Weights of a small GPT-style language model, trained from scratch on English Wikipedia.
Size: 5 heads of 32, vocabulary 576, 3.59M parameters.
Training: a variant of Muon for these matrices, 6440 steps.
Each number is 128 + 32 x the weight over its row's rms, rounded and kept within 0 to 255. Layers, rows and columns count from 0. The size above them is the row's rms in percent of the matrix's.

# layer 3 attention value, 160x160, rms 0.19, rows 71-95, columns 40-79
size [ 87  78  92  83  90  91  88  86  86  89  84  85  86  75  85  92  82  95  83  88  90  92  89  91  85]
[[101  86 142 148 122 122 159 112 161 113  95  84 162 118 122 106  93 115 148 156 170 115 129 162  67 105 150 143 142 193 138  94 175 126 146 135  90 129 143  96]
 [131 130 104 164 200 148 151 119 160 143  87 157 143 106 155 132 127 142  95 123 175 162 197 151 113 114 148  83 186 119 123  51  59 127 108 111 149 110 166 116]
 [155 134 186 126 142 133 191 143 125 107 131  63 119  98 112 136  85 175 172 126  98 164 124 141 155  79 172 128 121 147  79 115 147  83 164  74 170 172 141 127]
 [123 108 184 109 160 107 160 102 129 113 116 151 133 171 161 207 157 117  91 100 144 148 162 161 149  31  65 111 193 196 108  78 143 103  98 139 169  85  75 177]
 [194 116 148 103 121 130  97 145 170 156  90  85  78 181 118 137 133 129  97  70 110 159 133 110 177 102 136 135 136 133  89 191 139 122 123 113 119 104 153 128]
 [ 83 104 150 133 105 136 124 106 127 106 163 180 121 106 119  74 155 148 154 129  98  97  94 152 137 158 141 109  85 128 155 108  62 117 131  86  65 133 179 115]
 [228 129 104 102 105 167 195 143  44  63 151 150 113 165 171 140 129 122 143 166 132  75  77 113 119  99 166 138  70  89 155 114 209 145 142 148  94 135 132 110]
 [ 99 127  91 117  80 133 145 173 115 138 120 111  91 201 128  74 177 142 106  83 129  94  93 126 112 172 162 140 156 107 144 175 146  91 127 170 153 134  84  87]
 [134  57 111 160 164 112 165 119 105 126  88  97 135 118 154 131 124 143  63 125 145 147 142 104  78 119 160 134 144 168 130 130 158 103 140 121 195  30 148 155]
 [147 139 146 148 104 144 113 139 131 128 134 153 138 134 115 120  92 149 126 149 125  73 101 175 108 103 167 157 138  95 166  87 122 116 101  97 141 114 147 116]
 [172 141 123 193 113 153 114 179  68  94 147 137 133 139 126 172 153 134 107 107 188 132  94 165 106 112  77 122 115 133 211 110  93 107 127 118  99 123 143 160]
 [149 137 145 157 147 105 123 169 125 157 143 161 109 129 129  98 108 105 108 112 172 130 114  26 177  92 100  81 164 137 105 171 129 134 173 146 166 108 165  86]
 [124 109  77 108 180 135 132  92  96 215 125  96 137 116 178 123 111  96 117 149 151 134 105 125  99 143 155 137 139 119 182  69  94  97 115 109 139 138 196 127]
 [129 129 129  65 156  52 193 120  95 161 153 139 157 132 131 186 132 153 125  68 122 141 101  77 136 159 123 133 134 172  83 102 106 111 112 125 114 146 140 169]
 [115 154 119 113 132 131 122  69  70 148  92 195 123 138 134 145  57 174  61 135 133 125 154  96 185 127 121 102 171 125 140  71 161 106 155 143  99 113  98 133]
 [131 113 152 117  96 108 128 123  86 129 154 190 184  90  96 127 114 122  90 207 134 101 141 140 125  73 181 112 112 130 150 160 188  74 141 122  77 125 108 107]
 [210 140  73 121  81 141 168 171 161 175 148 196 109 116  93  92 148 141 140 135  99 146 135 125 161 105 124 123 162 147 158 106 126 118 175 114 145 124 111 167]
 [ 80  99 174 122  96 136 168 114 107 119 151 111 120 185  99 117 110 129 169 152 183 157  88 142 109 152 123 194 100 131  72 152 158 133 129  45 148 130 108 109]
 [112 135 163  84  57 124 116 118 118 143 142 113  90 143 143 106  96  69 105  85 100 137 147 190 130 103 144 192  88 125 117  92 130 132 147 121 113 156 188 105]
 [139 160 126 121 126 153 131 157 120  96 108  85 124 105  81 147  95  83 170 137  93  83 137 146  88 117 118 169 127 155 147 115 110 110 121 130 146 138 150 144]
 [140 153 149 140 119 165 106 126  90 144 105 203 105 165 135 139 120 155 111 114 157 160 156 146 108 139 122 117 130 183 107  73  89 125 106 124 120 167 129 132]
 [101 199 158  86 147  61 116 113 178  53 142 116  98  99 158  77 159 106  73 129 171 152 171 112 173 125 140 147  86 156  98 176 130 190  98 109 158 119 126 144]
 [117 110 164 120 120  85 118 115 195 106 147  72  95 123 198 157 125  82 127 123 161 136 113 103 184  15 134  64 140 118 122  99 159  66  86 199 172 153 159 125]
 [104 116 185 106 133  68 158 153 110 150 150 142 171 148  86 181 155 136  58 133 134 115 121 115  93 114 155 166 154 106  70 140 181 129 162 147 174  95 141 123]
 [139 142 136 110  81 153 165 123 148 171 108 145 139  96 142 114  71 123 152 175 174 159 124 134 104 159 139  93 148 103 203  73  94 149 105 135 109 140 152 112]]
# layer 3 attention output (transposed), 160x160, rms 0.164, rows 71-95, columns 40-79
size [ 82  79  86  82  85  86  83  81  90  85  72  79  79  79  84  81  76  87  87  80  90  84  76  87  78]
[[143 119 214 101 116 135 128 101  74 164 151 153 185 102 149 138 166 117 123 112 110 113 154  77 156  97 109 111 140 122 152  90 115 132 161  95 136 164 109 185]
 [ 89 146  96 108  98  62 153 147 125  76 177  63 150 123 106 133 165 139  87  98  96 166  93 121 116 190 107 142 171 115 121 165 147 145 128 163  47  99  81 129]
 [ 78 126 104 128 154 106  53 111 127 158 126 136 204 137 131 204 141 109 136 150 101 113 132 143  60 141 120  97 174 100 147 127 108 141 127 148 138 100  97 152]
 [111 114 139 162 136  84  95  99 150 137 176  98  67 101 112 111 135 167 128 170  68  53 109 120 161 178 120 167  98 123 133 173  78 124 113  61 134 130 154  99]
 [ 55  87 101 166 145 106 144 158  71 101 135 191 138 100 201 126 118 101 101 135 194  95 137 143 115 161 138 145 130  91  98 123 100 130 162 133  87 127  98 145]
 [131 117 104 129 114 125 115 128 104 141 167 121  97  72 164 130 138 150 177  80 151 165 160 104  97 117 149 163 149 113 107 136 103 161 142 143 120 139  77 118]
 [ 98 205 216 151 154 101 108  87 148 172  64 142 107 157 100 103  84 149 107 154 102 156 175 142 129 125 163 156 110 189 133 135  99 101 120  98 160 117  99 142]
 [137 165 179 136 133  90 105 110 106 145 128 130 141  92 122 118  64  94 125 124 131 123 108 142  96 156  94 163  86 181 171  94  81 156  84 124 133 162 160 159]
 [126 177 178 140 132 129 132 121 152 132 172 105 147 134  87 118 156  83 147 123  93 104 175 144 166 122 121 136 142  96 124 131 104 155 120 130 116 160  41 156]
 [111 165 129  77  98 128 106 141 109 162 156 129  90 116  47 141 110 109 141 136 143 173 143  43 141 127 111 101  96 177 107 123 106 105 183 216 107 111 148 132]
 [153  92 117 114 143  87 155 135 201 134 165 128 116 147  94 108  74 140 121 188  61 135  81  93 147 127 141 102  97 137  96 109 131 204 126 162 102 110 127 135]
 [ 77 148 136 127  95  96 141 111  83  51 112  82 124 165 133 143  97 154 100 141 108 120 162 210 109 153 100 161 175 114 161 135 132 110 118 131  98 147 141 165]
 [121 121 124 129 151  72 134 102 197  90 168 162  94 139  57  99 173 150 137  96 126 134 127 153 138 113 119  89 123 152 115 152  87 169 103 147  47 107 103 131]
 [103 171 135 139  74 171 125 133 114 109 150  72 133 140 188  73 107 103 177 153 157 190 121 156 106 159 106 103 129 109 170 204 129 124 118 114 112 106 156  85]
 [117 101 186 179 128 126 155 167 172  60 164 111 184 158 134  94 152 149 142 140  93 157 144 196  97 121 176 137 120 111  71 172  59 163  92 127 136 135 132 112]
 [133  97 163 118 152  98 144 139 174 134 117  95 130 154 197 129 170 140 122 105 132 135 179 176 172 131 120 125 103 152 150  96 112 178 215 122 120 116 155 130]
 [ 76 184 128 138 161 149  66 131  99  78  69 115 122 136 127 150  90 120 141 153 103 166  90 113 111 186 129 155 106 119 122 116  74 103 150 168 115  75 105 110]
 [151 146 138  90 191 130  70 113 108 161  65 176 138  26 184 148 135 102  82 106 114 115  98 137 162 152  99 153 118 125 138 112 135  88 150 142 128 142 121 148]
 [138 113  89 107 148  75  78 143 136 168 121 152  94 131 173 161 170 156 141 138 179 130 106  55 144 117 111  94 149 115 177  99 124 117 126 125 128 150 194 189]
 [123 140 136 106 149 210 116 107 130 170 137 117 108 108 156  88 114 151  94 153 126 130  89  71 181 147 132 123 180 140 120 131 112 124 138 134  77  95 100 125]
 [139  85  87 131 140 122 157 122 187 124 113  97 122 101 177 140 133 125  80  85 102  71 100 103 153 139 132 142 148  76 156 127 166 108 179 121 126 123 136 136]
 [127 105 145 115 100 143  97 120 121 165 174 179 121 128  71 181 145 124 172  90 107 133 119 124 120 145  90 153 152  65 152 109 200 130 176  64 151 136 134  99]
 [135 147 111 170 125 142 144 126  42 122 111 122 200 100  25 111 145 163 171 130 130 136 168 126 120 144 144 169  76 103 176 179 124 155 170  69 135 130  60 137]
 [ 99 137 122 187  96 128  85 150 157 122  87 137  37  71 181  92 118 167 177 109 134 141 184 160 169 114 105 152 104 108 175 115 151 121 129  87 100 114 115 127]
 [110 168 137 123  97 167 127 150 108  85 170 124 118  70 145 151 126  64 110 110 105 111 161 131 117 111 163 177 171 158  78 218 110 102 168 140 154 125  97 161]]
# layer 3 attention query, 160x160, rms 0.201, rows 96-108, columns 40-79
size [111  99 104 106 109 112 115 104  94 115 107 108 108]
[[123 159 179 170 141 173 122 109 130 145  73 128 157 199 177 130 106 131  74 124 187 125 116 148 124 182 183  60 127 129 170 116 150 119 155 105 153 116  96 192]
 [ 87 139  71 113 129 173 167  64 131 119 150  88 113 168 107 112 100 103 151  77 122 163 165 227 104 145 162 129 130  86  83 116 154  56 139 145 146 135 116 105]
 [ 73 183 153 117 147 114 114  80 154 139 122 123 117  74 103 123 128 127 161 143 136 132 101 158 117 130  65 137 130 109 144 147 175 150 186 147 115 127 105 133]
 [137 101 109 140 117 107  95  84 132 101  85 175  58 148 106  89 153  98 125 114 119 139 105 100 125 187 156 162 183 130  99 154 104 113 115 150 187 160 123 116]
 [177  94 156 161 160 137 168 109 132 131 124  93 134 141 121 149 107 144  78 138  67 140  87 112 170 188  75 126  68 115  73 163 121 142 122 129 134 133 129 131]
 [151 129 109 141 133  90 137 139 104 139 114 158 184 128 133 104 115 127  81 127 185  84  55 176 126  96 161 116 169 193 154 121 167 153 100 165 142 133 179 103]
 [151 161 103 140  87 215 122 173 189 146 129 156 136 149 168 129  82 143  99  85  61 155  79 144 116 132 126 130 163 170 133  91 110 149 180 166 129 117 152 146]
 [154 140 114 106 147 160  93 152  91 160 134 139 116 149 121 100  92 197 204 122  84 118  77 129 116 139 165  96 164 154 100 111 116 139 174 146 110 109 122  91]
 [ 98 130 158 119 146 114 122 115 153 142 128 119  89 101  64 143  75 120 210 180 128 132 102 123 133 125  71 119 127 109 109  99 103 128 114  96  88 168 105 145]
 [125 118 118 110 139 189 149 155 139 157 154 103 109 178  97 192  89 129 163 169 143 126 153  95 116  93 140  99 114 113 118 146 194 167  99 112 118 117 169 147]
 [172  59 194 129 122 127 148 228 128 100  86  87 143 111 110 128 100 151  92 173 120 159 147 167 117 157 179 140 163 143 181 161 172 149 126 144 164  98 157 107]
 [117  78 122 133 177  74 118 161 144 124 138 131  99 101 136 129  81 110 141 112  90 157 102  84 113 119 110 120 113 209 211 104  94 106 125 147 134 153  71 161]
 [ 80 135 118 108  85 157  74 104 107 111  71  90 116 142 142 104  97  71 130 134  92 167 126  68  67 112 186  94 148 156 173 147 133 143 121 207  91 189  78 139]]
# layer 3 attention key, 160x160, rms 0.192, rows 96-108, columns 40-79
size [105 106 110 106 110 111 104 103 103 115 107 107 112]
[[135 103 105 105 162 116 195 112 120 102  91 103 180 109 138  69 119 127 131 165 149 123  99 134 109 158 172 207 159 157 124 129 117  71 179 146 130 126 114  99]
 [ 95 197  86 116  83  83 136 153 141 102 116 177 168 211 182 118 154 127 101 122 146 111 118 125  59 147 129  46  82 120 184 150 176 120  72 149 159 131 120 118]
 [135 138 118 121 141 107 193  62  85  85  80 116 126 128 197 207 115 110 128 143  74 105 185 117 166  93 133 122 144 104 141 126 111 146 133  81 117 178 114 136]
 [172 126  99 162  90 148  78  86  84 124  69 156 145 103 212 140 115 110 109 124 104  73 112 135 108  85 131 108  98 102  91 144 115 100 148 100 166 104  86 166]
 [136 114 123  85 108  95  83 120 123 179 116 136  47 114  77 194 162 157 147 139 167 107  97 135  52 124  87 162 143 114 115  93 123 114  82  86 127 124 158 167]
 [146 132 142 145  69 121  94 119 150 110 112 144 139 132 111 136  98 103  99  92 149 126  99  89  88 165 117  96 135 166 138 110 116 124 161 114 135  78 151  56]
 [137  91 134 135 135 167 144 121 114  77 152 106 149 154  85  98 145 153 146 198 115 155 137  96 152 149  98 116 123 113  89 200 155 125 124  97 116 128 128 120]
 [152 106  77  97  72 103 106  58 117  97 126 148 118 142 199 115 135 141 137 110 174 143 119 118 137 134 108 120 150 190 111 126 145 133  77 143 141 111 164 130]
 [152 135 128 132 141 136 146 126 117 160 133 124 149 150 162 108 129 121 104  91  70  95 121 142 145 168 175 132 137 109 111 101 117 110 115 114  96 150  98 149]
 [105  44 144 145  79 117 187 162 147 145 211  81  96 146 142 141  83 171 208 106 192 134  99 108 112  89 164 112  84 137 111 156 111 111 140 105 185 130 121 149]
 [140 146 138 164 140 113 114 143  49 133 171  81 110 132  88 155 155 113 134 158  50 136 196 117 143 140 145 117 203 184 102 122 119  74  57 136 126 135 139  98]
 [123  60 101  73  93 142 142  97 119 129 118 124 119 123 108 177 109 163  65  89 124 170 138 192 131 109 171 114 173 182 139 156 140 153 143 103  88 125 144 156]
 [ 99 128 106 166  64 134 101 102 149 117 138 103 121 147 125 121  97 148 132 121 178  96 140 152  66 140 129 129 139 135 184 137 130 116 165 145 143 118 127 142]]